Weights of a small transformer language model.
Size: 13 layers, 3 heads of 64, MLP 512 SwiGLU, vocabulary 602, 6.22M parameters.
Architecture: RMSNorm before each block, no biases in attention or MLP, normalized queries and keys, local attention windows, a smear gate, capped logits.
Training: a variant of Adam for these matrices, 130M tokens, 7935 steps.
Each number is 128 + 24 x the weight over its row's rms, rounded and kept within 0 to 255. Layers, rows and columns count from 0. Numbers have three digits each. The size before them is the row's rms in percent of the matrix's.

# up: layer 9 MLP up, 512x192, rms 0.13, rows 450-473, columns 0-191
# down: layer 9 MLP down (transposed), 512x192, rms 0.0993, rows 450-473, columns 0-191
# gate: layer 9 MLP gate, 512x192, rms 0.127, rows 451-474, columns 0-191
up450 103:142108113115146156162153156147111153129159129117127098136111163143165146129132114122075134100137094130148171156123158062095117156103129145149097140113129144114136138115133115152128158112151140078110135114104136141137152124122197171154134182105144118128152108116092134129136141133179086137115075150143123134126147194138146132152095097108117139106120144135104082106113120117131134099127138166158124109154135146125160087140118150156098099130144150136107164119140139101127138136142127136090131101141079153171107184146141133135164126159091160118110156120123148123119103175167116158
down450 102:142147146078142131124149112122146140132124084153125120120114095150133140175104113104175105136122170129134090160110125176123095110162090125141121136143121113082094110120145144107143125175125125088077142116167136098153073148128148134132143136141126128168152117124130139128139093120086170124108099105111093072125135113094112151120101139140117127121118119127106141149144072132145127104149119110139133145162128119127109158093124175174103159128174141126108079131119137176160144140165125126106180135119129123139113123108138152126143113182092082117098124122143116143074122092137175138
gate451 106:117140103117109120131101087129162151101109143118097111156144164116149125157152147143149128127130109125144129111115165151169140144142091143126140113156142155174142116093085119165145125142165113141116099089118156140117134140171119086108113110171141084162118093120072190116117136112101143105132096148125148144100125116102115112183166111117115080154131137116139157120157178108093130141149144116128132135131162143167114155119160148133158136108124101103166128108089154142096118112153105122121107115136132122123073083119148108119127161152120091117117111194131150155118092151097110167
up451 100:127119132095111128112131100152139143091118138150159117113107155133111137124103088139136166190145138148107153099152128122141130152138172161203121140132119142145187154083143097120109158133147118121107108118131125138172147103163130163123161157112124136121138138120119163124143127093150103094155127149133125088130167084134100148139113157138115089108085131129121118072112141129129120108132142129133109111130183165158143090169096144155164116129136139103141102163119123127155139158105066075134131154110148117147090126083141110093152134124123137163157106180157120114126135154134151134
down451 102:105152140133123115138102137114131086088117132083129130139131132113164173125113175118111138169143135117128103130117123169114128125126106174151139172143142115142169177097118100124115152142145130164104142098075106094144104172147120112104119137118110116148153140130116130150149125173109083109122140101123141130129190118136153092147106080116138109089133157105111152141139128153129093117179182097122143146120137076131107128078108102111134102137099135148109104119147131130131146100152097113088160106138128164143142162106122104173136105139109166140144139182140099175136174125129134159
gate452 103:092173103119136139147100145140134120156130111166103145157171100111139164154134159131138133108139104120123104086089115153102100124108133136136166107153114134130158099153115160162113147077104135085085118101088125136113117100142079157165113097153098140145117150073149165162103143119133130134126104109175131171160130182138125145182112138144097143137171118120119099156105120070117127128134110100144117107152139152088124127131102122148119124095140104087108119146121119128152137092105108142090127119118132157125137142137159112166160141112102149104147102146126123148146114201121123113
up452 105:124117163142149159167118165146143108084122125137098140118156163158150126122131147125097164099124100131156112163097066134154144118078145097118083101154156183097110143114153148200134147144128153183118102125109099120119150122119074129141098116142137141154133144145124096112122074154113105121128130107135168148170116155113135115104143141105118113131106117124115113148092111107082125151134114103113142118116148143121149112105137159135112146106154109128178159089129090091109127135135107118114138118133104169074143172152123097138136140128110151120156099132125114069131091125157129115
down452 105:113078141123121134144125124113139081146100138137133121159124134112130121119174128119128096119132109123165168112127136121129117146124153119180112097177127120163110133126122165177066136127117084090090142121111137089093139089129090104143174135152158124123147105162131126166128113154142144141146144142151076151148130102075094060155078152124129107130095107134097086131166144145143160156124106089128111113130157149103135125134138167133150142102147133128141160124118118091141137135147174106139135134117163135123117127125108101172140139133173090152109122103127111147133120136181160085
gate453 098:124128112128136125136133143113147125159150157134142114161167131135150134154162111122171136159099092131114125164120125106128149117154115128082108156097122064153146140128132133134121123123147127189164102193099116115115107080135161154125078104099118116168145110118111111113118151134125091126116119133151140157136099140130164115102139108136115111171102128095117143150091099159140106061113176114096146135121118164135121109120174150088122126114117098104166083129136106105139133147117153129138065144136137141094141185094092145165122110149089112146120097125098149134144135167129141110
up453 103:109135146088124131145094110163146107110114151135183141103132114118108099147127135159145142137136114143122166127141115118123136104143138168109118140122143094122122150126162164130152134137114129182125095119148136114188156136094139113112134123087134094137130124179085141162097083182166132160150141125145108111160121111145109180131095143140110131091135104162128120164119143151116129144141130174102165132086072101072109145151117153133125127101142090098170137141141121161134137177149139145112114129092143144115103147115140158111117121093105121069104120134133118088129146127187167141
down453 102:130116092104145139118116102107096088110141103159087157129083146123137155137102158133156122138097124121114122136192118097121154117117125110098185097119122115137110145123082123088145126117082144142098126115141148115111102121100081116090172134132159095129112118109174065162161111131119096110128120119109110124140134119097106107111119185123131117141095124130129109132123135152160135111142132119160187084110115098137103191109102112134154121123135140137124139130133118127173116117130157140109115146150160100170097080130159103066149117116091144119135134123120122161098137178142148108
gate454 099:160122135137110102116108138142159193110160117104154171120105108105135124086147092122124145127169119143136170093174185137119125146119186145113136149123124103181136095161095129062097124097123108149142119124119097149105127112110094153138138135132159103123117129124071169136131142115140128173110127115127120130122101074127096125133119138110148138145140101089106148099143112145134120146148133133107115131162137146161112064149160124138128095105139114138075129105150126112114121109139128150106094131125113132143129118144109118128079106139124086071071143150111165097126132092147119106
up454 106:122153160119131153137109117162139113147109136129142130095123093110094138155109139113168154105135087155091121110101115139185141129084133136135107111094108095152147123122155078114137135143172152160168136145088100103135131122101122114151130098144153090181110109119105124096137092108113160147131089151136101118133120108138152116167130144090123123138130110105158142115123108088166114103130152153098148124117105131124168164100077141160176159111155087161105134171109102097129142135145104130092144165160122130152121153137078175106134090138116138183144113168117133122133131108097125133
down454 102:127109145115145121125114116123158161142123156096172188118144165132172066150159099127063171142159140138135151111154185160099125189117142087122101107116075141133140099148115140097123146093147135113118098148130127151111159117128103106129136089119137127118173153175153125151157100120130142112159126153100132111111134125130113138076113133133094148106142150155109145129159127133125146136075118114098065108145123102122133139127176149124121090135119116102132134148122118121157142125131122114112124167102126157108161128131123112152113102127093085158165157176162151121141120126105125144
gate455 105:173128123129163095158096136139161140082130104131114137132181154120116106175132147193123091145079140124122151177130114116112130124181113131102126105098124146121138127155134149184148158124142107121143121114075131129092130125152139123133140135127136173144092092148119155125140136097157101115140124178139156123083137163124142133126138108127105132153134110137152138158133131134132091121119090156109137139144176152137105142094092145146082125115137098147151130092157125139094130105178124121132145098166112162111106133136103103131126152074121084145165150151125131141121133120167056131
up455 103:117092137113163180128120117127135127161152143085138111141124141138112114129156138100128103146060130066133123133147129102101142096121138135120104152105137083120128136118179128128126139161119082130160099149129074148134120115156087119070137088141122130130133122136126100141116128140131135107116124132126138114106149137099130173078098102133140149115133117135105157118082132132143152096141128134168115080176135109141136105171141081100068147090104112174118118134139161117124136130118093099111170116179162098148114117093164102128090149090138148126081137118174139135131123144108124138
down455 105:130101095151128159109108086112128132153121195128105098121108115117134138135151094102153118103093110090130085155159117149145128115082096150133139097118118121109135166146130127125152119132156135105104141144091103135173122087134128105097111136130115167117147127118122143103127140095076140164119139147084117130133156108116162137108090112135168154135148097124183145175118126141154088110137145117131153175127073127136105149124131085090099106140109105083155167119146127143132110132133134165173088091098132129102129139151129175128116146137091145100169136098146106154151076113135132136
gate456 096:141116123154107121137101152104140112124113129139122148149113140160155145126120088109166146123114159148107133131141114161127126134141130107148153092127168118127080151117102107109137112104169129135138125137123154130114101134105128059126109096198082154124144099153144130144188163151066108105116126140141153126115158119187062107113094139118114087146122155121092105137131108115156139134068109136112086135144135137132128127119131098117109093161165118116158086106115147149164156146115066127098110136146131099120111142124121115134085132100103137117123147145103153096123082098124151166
up456 096:087149103113150098118118143097135177154106137133107124134173175116141148108150100124134113126092122137196132131108125143177146125117143104112094119153136143136122104070131153170093174122119154130107101122117128114175125160116136158139153170122132158117128108150156099128099172133152087114126144119133138102097138175152104121140095148088129120117136148123129132103083151090148089123137094102118145111108094137135107138126146141139144066087153138168113123100132111140183100123165100120137154134103107102149178101112132134167121132128085155137134154110155143164138112138159101117
down456 097:163101144097126154083125104144131141135104122130117130116105128118112131121146137143154117119159115130132119143091145163093138124141109129103136130170106134092117169101161097136173139146105089138127141108148169108113091115095110139134104117131134147096169138142093133078155133156122146159170088117131099161141143115086171101093115174170161160196123100105128162128147113151156108152139115139125150162109149133105142134137112144174129153102157124121104098175133096147116131104121164116101145158117139150106137141126097141142125138153076159130102095105047141158133125136116121098
gate457 099:121123127111101131125118127137178142149117139102140127149090137153124097132091136115158147105151165098115103115163179118136123187122172148101117129122115129089128118126129138109121144120159067141132145131132114113176174102157151195128175085147102141143163121125111133097117129099137169084114143106113147119166114108150131152143119120162125099137140098115064128136118128136133106151161127177097139158150103117125161114164180065137155097151095123117115152124104135114154129146097127124159117098127139128156131112122123115145084120184127150143123092107125118120137143163113089138
up457 094:140128121121159132111107140142108163083139165140143094144132099127119142144158125119151154195150134128178113148168170120100150149130110133141114098125155147117145103097088109138125090101129165116134130127112113107140146108119112121111143125131120089140093135120164098136094121127149149117170099079138170088114144147104101090160085145107111131119122148116131110127127170128115126109074166077163146096129137156123133127098185168125157129140116133153120122141120097129105098151097101157094133091145120106090111121102095155115151122100084101125137069130183120111140106147139106109
down457 096:086095110145186152095117111121137121091127144115131124130130106106164160125169149137134177139073129132144160126085159126097127091122128138139153099125095127157093185116151121128119088110084113114163094079112149126101081149132088129120125132122090086118143128085148135061129109141141123148179117092149127156172128153137110112140149093168165119131133119144132123104115117152120107155132137137164141131140131103114163114114116134072111132119149115090124106161171096156138086167114113127167123091102116134134155140138146144148133131111133093153130100111118118158110125128132163117
gate458 102:103107132129163111148124127139144117147115137180065124108161112147135138179104132144170132163148070140133084123125129138107103133123118069130120106111097133112164106153115147127110102115109122128146096133107131132131118132124126090103099132117166138175151089169122119099160163111115149124130155156148104142124087151169153150106115131105149136082156130080122140119090128111086126118160151154110096102096155144134115110111161137135122117122120109184128142097151061106143136110121142097073168134159111105136149091121117133118132111117116131120107164126116102084129126184105123100
up458 103:140085147114133113154097115137124165111141102098094070148151123143083135112126090117100147105123136104192152098095137148129143104159124109106091131103160122166099118103114080139153122128117105124141104153127121108166153116128117135138117168145128148135114110148117103134125152102147078153134101131092127158092092140161115116094113098162150147115130101133165166127133144129142134096119116111125087142155102104119071144139122130144184089143090166094112086090126123137101099102148102106120109145160093152105133127146172121092159096137111145138129153135152123157163124093104131113
down458 103:146138112145144113157105164140165113157119088138166131136096099087177178137148166137148152136156201079106123116116178073129110109125085132117123156146122093126138153123117095147117074140139141163134151111143109129171124134131123161089134155123108120160154141159158146132113125153146099116108141131116147126122131115138159121097119170162163146123123176117141129102146082125082112176121122144148161181128113128154116133111142148136147149135113151123124113141069172103121169118143100153089139100125137130126153093142151143163121137112133144129119175139108117118117126093117143144
gate459 102:091131096070148155146046140154139137173139104132088121132134154118110100111128152135100137118143138129114121122147144140121122145118122133118145133153091169149109103146125118140122133161146087089152123138088149062133177101127130139129096119137155132166151130165119176135141169140129130116146109103141121126161097138161181124108132153114130151116167116127138137102105117087125091160165135130139143140110164161133103096102084138143121092110123145150106128117144113094103098099096098107143121124110133090143118137121093174115135123093100136166092109157137170137134114176088103120
up459 101:104113182106133091141085151146128136144074150106075115113130147130089112129105102116089117127139171088157174128162144139105111101118161081150168114113092165109116122196122161117125104136115128073129138157099136103128134115115130108124113116112121098116154125086140101142146153104110109095144118112154104112109106155104137141143118144173096118091171125117135123092123135131127144114083152146113103139108122139077123134116103147144120103139119140118125133061129128116147093095158121117130123132104138156140130119176120155117176164151102108150137117142105102160091124166112094110
down459 098:122190122189127112107109125110062125112153098167148116144115135124144156161132152131142119101160071140114148136123140157141153141154143162120134133124144118130124136096152122106107158134097154109154107147140127154127109155135131093102150121115123115147114138101097099146114131127106141092162142115084103091133155055131143160135125139113114158106122139134103143126124095149132117083101112108109082177135080160138145088110099103113119129141148135089144137124102146117086122144065105156107157141113165093132101127110114107136166167157101152143114141132118115175133135091156159137
gate460 105:138088113099119137145150152157127129150123100118140128081116127123140116100063145083148141125155098107113139154120115106145144141087106149198130125078162131126136119142101129113113132182143137123110122135111103130123081162129146170158097117118167155135140169122089160135172098165152167136115146138156120140171127128118173102148134156131139139122151106098109155097126092119166160088115127173131120103121151089104143142125143050157150146117106103142112132156140132156146137093122084141145116130124120130131152119124149165121075133158155102108141107133128145153127113171130150129
up460 105:105120122128094144134134113130147147139135096112148075134108182142125137135138126112133122095100115106150140157131113138099128121118136087102144158146130121134166135113144102119164110086145129155102139151086114186117102153164111128128120160134159118076156184130142145140129125113104139112144126100094130108130138137113154129137148123116119103120190132137178147095133134136125100143081111105127123156141138156093113136108121120129154183108117159154085128153107165124072187104174112191111083138107127137118103146146126151114080111142130128149110087135124130088120074165095129135
down460 109:134105139099112128132149157114102106102160101159150136126117133189166137107137131109108146168150131132133133099126149103095095119132138083087171127152159148175134122135114116120125150123117124134140119128165087125156140164114126147153103103132093146124143142093122130133126106136164137137120109114137094107148120115155156153069100116123137120144133168144145176090121158157141113156150097155163124123115131085119149157084105097151138151162122179185144129143164141125129129148168134142128185148150165151098110161108176116089109119138161146112083148161154155153099128120108127167
gate461 099:121141147118122116156110109152141158138086150156087177147145117134154134123134069139129130180139134115085108163153076124119152163132177132132150165119132155139113108098113130142111102154123141115126116103109127123098129132123095131142149137189112156101118109101136127148178140130148097131196111141149111109147098171127106163113104150163138146092135141165152172124146151088109130101081131116145133163123168116154106138124133168141145104116124166118108133125120130172090113109117104112099179128123119136078117107137125148170112104085115095132144111149114108110136121187136140116
up461 098:158140148142090116147159111184105132155104149131138116135087168124097098105141138136117160129119120155116134133165147130141128140134094123141120198115138117161127121102139078123083111113167117113135143123173100133083117140137131114136163117129142139100138151142141156122134125116124134112142139058130157130134123160142147131150118151096101139092110107155138103146145145126092100109145107110130089176125140159190103104103112190133156130149129140117120136101112142113129125108113134131151100099111119172121077128093114178150112122142148161201182110130132135122084099115152105144
down461 100:111190170156109150111111103149139102111092097117143120103134110125092126148125127132100107153120119109112108115160120119158145110140116126141126116132158139181142138089200143099150148153084156132146094142091126143113140165161141147084100127126147110145169116104117139158160086152102124120119121129113104102104100158118104088171136129096122134135140056140055139103156120115120141131131142105159113153099150158116154117089170165160088154091131114135106130157122121133081166145134111161130103149129098161093123109148101129132145140152107135124104117118137100144131128114139101142
gate462 091:126133107156094097142172152137104149145103081124116112144131136170170100160100155088143080141143097103098140114129118093144152145151136137127087140126135160099141100131141143096126133113123118124134131115135147115123133136160089144156103113151083126114125121110097151165153165147120084155154085153121111136145115128173136127100150128097091178130120082141157133137134166134152107121148123163179126079125154143137120097125156166129143111192101084135145120126118101155110101099137139119107114130092142132133091159123141102117123116152135088081144072113104135116165115152110109171
up462 099:110118143125124103119112120105173130127148174151124137116116067135120131129128113190132140145116161131138111115151120178190150150149122139120170120152140126132120112104135123120138142141126137133134153135137123140083095088103110096139158102093161121146133103136147095141102121109116180108137122111109148143115142132099117151149083167122147097104145186153104172066110153083087105117118145108113149138120138115137127131091120115139147118128168126105082150095155105109139127119127116174138127132145104155162130108111142138164139115128132101197149133181149121090118184129153137082
down462 098:111134090136155129145126148127092171127123114150114128150121127089126145115160180116103088151100132132163104128091151108142158161183161133129157125125137161101133143141084111095130132131158154134106108119047155137146101090146086136110159102127097134142143092096112137131118153154113127125149107125139106126123080091143163122150140170134122130131092113165112131099120115133154113159126110136136163114175129150127153126120173091195146117105087104102127111124092100107146127146114150102152126118117088145147092159135133112113146116095103090104158065122107134130127143130106110136
gate463 109:124135128103158089140127117129081151133108141138147126135082131144159114092134148088143150161114135113116137152132110143153143147075124108141134139097084172160102106154091140116132095070154089136153154145102134160123170152110144132107114096152147123096108142151133118151116111119105166105131093144157067137144101106157157157179115123115113109142143097114145154144187132131132145112086144135152167146177121134127138102147119114138166172184085108153100097108128122147129141134120137167126123139102108105128118101157133128123105125163157102162116121159155158118116147129095135174
up463 111:140139129117089098129148103131142129181087116146135116144075134149142136082139104101158175116077090158149108135115112152116137121120164141135167131088107147158135166182138146112083150088153151113150141094131128152102147155150130134113152120146160118098141105138138134112151127125117128121104139142158101140116093090173125154126111125097147133118115127133115126121140099139154140140134148143173092156114142070145131116127113132140136160149173076076083089167101146092130087091141112108144143112153176122111124132109149109085159124122125110148103088111132119125110128138173161121
down463 109:079121111126180142153134131097157136073129173146106131102117140110108120087129141166109105162116095117113084112112100138115105118104122097156130121095124147160172130139136109141134172130116124155145065140129122099150168167140129122129107145116098115163134102150130127163104104183155128118110095134108137125108103112168159127133149090115151145140092099109111164110168130104120107103113144102132126152117108099130125128159102146134114124180118148126095123145107168149112122090149123114120144113138148152076150104144106131117154145096150187137109122116180173132068120119128094131
gate464 101:133124138090143094120107113121143133136116145096162106091136108167172095170131125147094164133133146102119140115087149140126146161096152109145148123122103089158120160131118135128096126124111140154135133140158155159113105150131148134119130131147129131101124115112190145174134136100120142087132119122144078107124096147123140132121097138114108097127141135065131095156149171123167152138099122132124128138108094083146120144106121077112166124124141124084134131137129134154120149086108122134146124168135135109162135167093111092123098060165076094156135166169142135173125073126142132154
up464 098:136138123094138099112063105158154189065142147101149128135101153131121132110132121141153144136133145155118097107130103093190152156116123114121124118160163143091132128095129127163145120126143160153119150120117124139141100165130097170128110101136111095090097153130143127132157122152132112120151083099115122112082169150138138113124116120148124115167120129111107169138120129086143121127132103124161154101137146107150108099123100150129137089138156142177187106160098116134123093090121148105094127148096152150118101161124160088119133104120141106150103131122161159075150103158127138172
down464 098:140111129123132136122102141123179115128125119114117138094130126129146151104134178124182104088147130150119113095119114093144115135094146147109137143171111167136125112135186143159137103139147170164144144133071145152116152145149118179134146131131127094150150137126148158115170113123136064161164116108089151099105154152140155135139136063122153135118144134122144156127139108094145117132121140111125131136121143120151164123129117131120128094145124151101146102086157111095098154160134093093150125139138140165117150146150144130114132067159164169182127127154179107092133176173121132129
gate465 097:144101122125118159118112095107093099165140090127150146149144165162139140140113092136128111142139155109120154113184113124146132118100135181096131145118083145133139100107089163150103161116146101113122155087130096101121119120144117118147145074109101170106159152139146153116159156105149100117152129140110110113143100139167095134147121151162123148115131084120130089139109123086166099134150107108098135151110096137158105080168129106140129138152195126129074168138105153133095126140107150122133125163119102109130135107140102101097134132115129081129117145155112075120092109171118099133
up465 100:117105151109177147147116116110092094115163159131081116165154195125141115096113135137111147125148104102106166138155149145165109142174105116070134136159112163167107105112133176165107127118138131133088104139100091112120145165131128142142105161102116136135119119120159155095136143092165126131120127077150138149089104150140154145125095134091133100128146134133163106158119149125105148114094099111146142130125114131170138126115149143105080093141162131129178177135129115112156109135134121145155141087143150101150165132141138146169086181133138092139106145147119133153131153107135130119
down465 101:110127148133104139119139143139138140060148047115126137153148133133145141120148124113112147110122134135093108126118109120165128152109137141152135170078106142120104091118169150101120179121113112084115114127149138121148078100132116067126151140103128117152116135119139152148164124106153106138064121145154098078092131157142144142134143141101112070145117121132098121118128181126136118102141123130119117125140158102144117121139158092175119093121142153139113099141093166108177103141103115093154139083100146120131125085106106135122128117135119146163123113118164145092072126124094151092
gate466 101:111115137087138133135124146104116095146125139105121121117132101134143112129084153104090163108151156118093112117115107156137126114116131142137131105095107118136147084093120116093140154158111154155125155104150098115137102114117127108127127077154096131148115106144134150132105122140117086150098057121127151153142131135093149111117160095130117165184098147091089104112157170094117134105112125125124135129134114147129086122142075160127117129155115118114124083098168126164137084180121085155094153098120138116144095151118132143133119072131085076106144143147132170146106098098153173123
up466 100:123161143116102129116137135168177153127125099110132149180145133133119082157142127111140133174161156181122154154137122089124134139108211152159123146136111163135112144099117149097142140118110163143131163115155099130116110118163099094142153100130121125104112085123144124177089170126117136145105143144119124162139158117155129156142111141088161142107120110103150148105154129150107121166159105114097094106156120118100132108124148121097156137124142162120121120128116137090123090111120088115153124098091136140076105165111093122112091117147108116141146118179152072148119167121141124156
down466 101:124098131146136147147142126112111155125146132125117103159132127118134079158122072153103105137145110141144115114128121178148134118164119131138121177119144096107140135193145070131113116107138131110136102170181109134152183150084110102100108144095167135135084114151095134121117114144134131117127193127112122128141110093141139140095078098130130118126129143117160113135118099123147174096091057177127119082118103117145104114124140153105126175129140144106150141110110088117093118122135167137100151116135078112124153135130134116148119133169090103108120164135144127160117125095131118096
gate467 092:126085120117146106106145124133103120127124113165136117091124118137162111076187138120125120153120131115103114110139149147172159142131094142094163090143134130127109133138115135144124140126180127119153164139121107137098073112102153126158136099091124121118128126135129136090155145151105091116160140082135113117070098169117123162107094110127082119120132140127160100134096134121084073118055109168135123102118142114162135127090138169141127145069134119103111115147129100139124126096126126155098142126131164117123145137127169151161119116115083165166118112088099154116112092090138146144
up467 096:112114126147116095133088165120117136103094148145136092091161130133093126106155124100109116156125114130171148139140160135162134134154111170113143160141126115101109118170102139137138152103159109150123139149149118138159117153143126127110099118094173140137128149111159140088147135160115075097118134147150126133079138210112131131097105151122048139086116119138156075099110130126154110104098120111118136149103160125144106181147139175132107116109125133135128122105127125126105154129144133139123133119157152118075154112110145128110117162110138209109107124101147138138178121102134135156
down467 093:137126147124139108136125128135154142095120102073173119109097120148101126083143170128132152142169143115152112124120170112142082102131152102142115164143134125114110152121128156108119141120120125119157094123153120135144156137169102152128111137121111114075125163143129144110112103135113113104143168101125131103152154101149092115091141148091101115136108114167149121100138131146180155075075156163119127104143129135139120142068171180140160124107092153170161112149128146077156155112125143085136153135147137130138144107136128197109108136133113131137140141084159067140148147108121115115
gate468 108:140136151127127150088112127134097170163151138156150113138097145137162134117114117139138135116118133123119112126144097106119135151128115150117064134104185062171116135104142114123158203129135122107162086164138100111166120074126129149166097127129147137117116159146074133166125133132123135136128140153120113094152104072131123134104114113106110127114111146090078148126128129157127143112136098148127127125132122134132120102138148125141090123150158117138143093134104128119167099140142122134145125150161097168111111093110126104111061088144127079148102153106128130099083132111141196157
up468 102:109176165167157123104126126125114145141179128097143166104110091099190111125153146157106107151114137098104151137151112144096149133129139119111112105106148090144152147151102098148156125084087097170145106178134077117138134136149120135125134092077156104127113140167129133129114133150110139119139145125099157117171092124138116132117137095098064108087137117131107139089185125122133148106104107176103146161138140144157107140124139107148126101150127120151144133132146120122121097164152130141141115127178098152140111117132187149147095128152109110101118131145117144112111185131156152120
down468 107:132097120110136114160125128104126088109105118131087110116160138127132126121158130080073102174134139143159136132120144115120129137128112126134178124161105186137124124101129152147133113121143098125092183084115162106097130192110118117130118133120097166154132098097146117107121146096123135120123143138154131135082157185116173122152159131160156128162117153120151084102138113087144074166091153102112141117126152118131154151115123126106150112125121115124124105098114163141113103092130116114118133114089139089119115111145103168172144124085128147137140125104138136114147140157099059083
gate469 097:135125143122142112151150089114109102103096111124133101133146115172141134100137124115100151085096095088122150109156115129157172149097125147107126108151121092149129137174123115167106166113136132145091150114077129120116124110117140130129106105159124194112134082104122094124163181104102123127080107139129148157130107138156144127114145121117128184123134133100125142150154118099066133164100146105138146148141106096109179094142133106133151116105101120136120103134107091153156095123156161148096132140152143123103130096150151117101157093124090147139131173160115104132129069130147155088
up469 099:093135131129108094165125145135160132175103106091122104080166137178127113167157159116092144130114096122112117130115192124106120108118107120089129089096175113130127085170142125129134123109131140143153112114110122139130127134127150129143092132130143096162133115111118127171127151154129093137143120144143140134113128100153179083099111154082146152090159111145099152132130171098181121078128132115182152114128117129120141146106172116128091138089116167113165123115102136143152143148138137100113134119121131150161089167125134133092169143146103164092132133158145133102175147109111110118
down469 101:141122145154126131116133143162188119147140130165100130165138073123096120110162128127158129165104127127118147156132110134098137157148149182144129132158132103148115118095129108124135113172137100177129097132092165141162162121112137152074152123132112103099107139141136098100112141118166145112125102119166155143122115112200079106114100139168122107138139115134117147121156112147119137106133129091136181066162128112123108110135151144136118157109083116099106107149084164124142142168153125128134120114151159140145120145158097130129149145135114133098125088138098092154183138119106079119
gate470 103:128152117122135098161139126145120132114143109177158110130134071114135092129095112119183154172117155131102134118120141131113106112142114111152127120076095134121079130125133123111174120129107134113112138170126142160112119100142088108123113118126104107147107097111144129093142062126140118129137080110161121196155135098125142117102112095154112107090077104092102107127111110156155160091123134180161096148135104117102155157180085154156124157106130101155148141143157154157134118111119114126108153129121143125126113159098130106157121109172093139135110145165123162116135134127109114173
up470 101:109117126098100112102117140110154149133154140127136121160154177098093108124142116142140144112142164124136149112130141108121136079133155103103141133104096161116130101135062152139177115091147108135085097128111135090168147187164160110109159151141146110112121197084118102124107133137182096125169136129104108144130094147120118151080115160126131152110173108130143114118077125155128126141166135164145156133122159141123149089125088128103105115150118158138084108167137122119094127175132145135139086151150149129167156157125130119114148116142107141109116163131147163133114131091130137111
down470 100:155132151135139102098117150100136148082096145122127090160141136153126081085140124118104151097138096095143129098111159114133195153104088110068135105122118120165111146100206127136138126109156096109155139117061131149135131144113169095080109119141141118140094099136147100157103124131094111117124105138131089133130136140156128086076162108089116140117105140112115110168133167119122124143118151150090108123145123136140123152100138095123101115122128156149139142123096109102109128166159175122124073152126137126105124117124125110096108134105119138126124094114121170135127139104118167163
gate471 097:142151143146102155129149120127141137111114090144112124114115129170146120128101118097173126126106127128137113122123063164119190121131171139093133112153161115136130172153151089106149128151124135104128160132099149098179116128169126091163124182158123183112102100109111139105151129129095155143126125112157147124119084124103133114140096119150077112127109117098149138104145150185094074135124110124149148149149139163120134118125126118123135137163144102148120133129151150118110098088123128123128137162127125137096116096134175070110113141156113136100179093108132161163110126117139063115
up471 099:118129103125116118105132129091117118102099134119129119112082101103198141134142138169138105115129114143075124137120147132112082122157132130134134109109148158166137106129124115153138139082185173149173151118144125156125100112092089110125136130151155081153164123112144142100137153107100134096179132095100153113155127144120119168135171114120134123136140126086118150110092097104103087163112107133131156139146176127151130139086138113100152063111128131083153109116126106167119143152139108133103088094117166131089091102119122148139155111146166123141151083135140147123152160130119146114
down471 099:117128111102113135116146163144131140101111095147100129131152141124136117110135158096148106124134159105144073140165110152092128105113123146115139152144131123141126171141139111153138131165167175113149150158125162112126142102126143092181136118121111154094098130084127101155116108127161130118142102103115093107104108144121134139156121118165124135126114155129143130107085139126166126119130138123175120114099125098174049151151111130190175147153152149139085109164078126105128131178108116103141098135116142140143106107096156131102143134140105183143181140126129129138116201122132149113
gate472 104:141127130108151167131111137101139125144113080145136078143089121122160103101116161127162137110122137152069125148141078132151129129125152148170151150095090143116110100150123150125073130134121087142111144142118105125113110107155145125143112133153119144141084144150120100152145156125160138084109136164125161099161142123158142151132113158109134130142154132123142102099117122115155142099104108199124141111131111099147122131122171123104178100140118081093102159112127092151088077128164128108183154116143120112133117099150169166117107081143151084140107150138138121098111150141140153158
up472 102:131089150144156111157127117107129132159178155109125135156133157138123087085132084098105117102106158170102151135166105086079135106127134151121146125148116123153146144159101093102140115102141123150091118107093136124174110117140105097145120164139139170139158110145092112174146153163148153123100142121109135123128106130159112118114089139117157133130132149130102098128133133119124097093107153139172130145133110128145078132099156097120122145142085161080110145087160091152127143112159164180141113110119110126154135102131098120094159100130131182134104144115118148139165183112161121114
down472 101:137118115116127145160131131133134110059151150131151179099120091109099136077096143093106121115132122113119107147148157115171085145146099116110166076128152113157080116099146120131126119146120110115084160125091092140127134113079091103100089099114143118131106134111122078149115136158117136109125142104120125144122142131128167059158090194088195096149116099133143121120120102111141111143096119127143099127141086139122103109123150122156133128109130161115106154147138115123158161137123136117120163143131176140135131104120158143125096112135135142080129133159103111102149162121140110121
gate473 090:129096153113138164162140102140160127162133098082143162129130129098119128088115097093103116158140146112133153106141118115130108120091131137143105093049114168114131136139139171125132128142106119104112108148127074108117136125144140145126110141067164090122088127109166176091117111128168092127140089103142113149161099142148158107117134111179136152129111119118115111129129170128146153174124159145140143129145108125058117124162132117123135123125164159149105141122142157119133115118087131145179118139133098147141148177117113141119166165127150154115110140161123088180114148148154117131
up473 087:137151128119139113101103113121057135085085168129180122105124105112152115100119143110087150139135099172136129143165150160139109110118139111097143107114149091133144097148092128098083144107111174139158137128158145146153110129086120125142145108134114166134176162133131188145156137168133147085112140113129150114120165149167097106156094141097085144127095159122142127149116148117113135122140134137131120117158107103125135161150113157140173099163176157128151117107133141111120137087131108117126108160156134150147150100121136155165140166119127154114149130124171096151147094107159165133
down473 086:137145180101125095129162159147162119165144149087108140154128110143097097120145127088174082099112133127123134139144121146116103106107141170126120162069105132112147134167117181152133057107129149135136144137072158160117138182130142169116130103146168140140109146160124118104124147126165146094163158120100135147120121132156156143100101134139142100108141092160135118157178143136172137137097120149105134141072132139114128143115140138149104138125139146103086103100126115104108109156098147104132116172127124146171128144124098156146130134118132114177134090103121136135117139170148133143
gate474 098:157156139141165110141130154111145151132146139108113147149163153135123154101129137114153133099125169125100120138127060111150145161071128143107150165070119138135121115081128146165168144139104116127104105110143106076103122165123091133157096139128097141122108134165126140174135125068155145133129124150140122155096119102129082153131139156128108102133099109153123136098124115110150138117136094098116123104129120127172174158132165100140119129130125148120137144086124130138161101094159142151109102104143149160129144121104138132095153131118115158085084137130084140201140132144120098179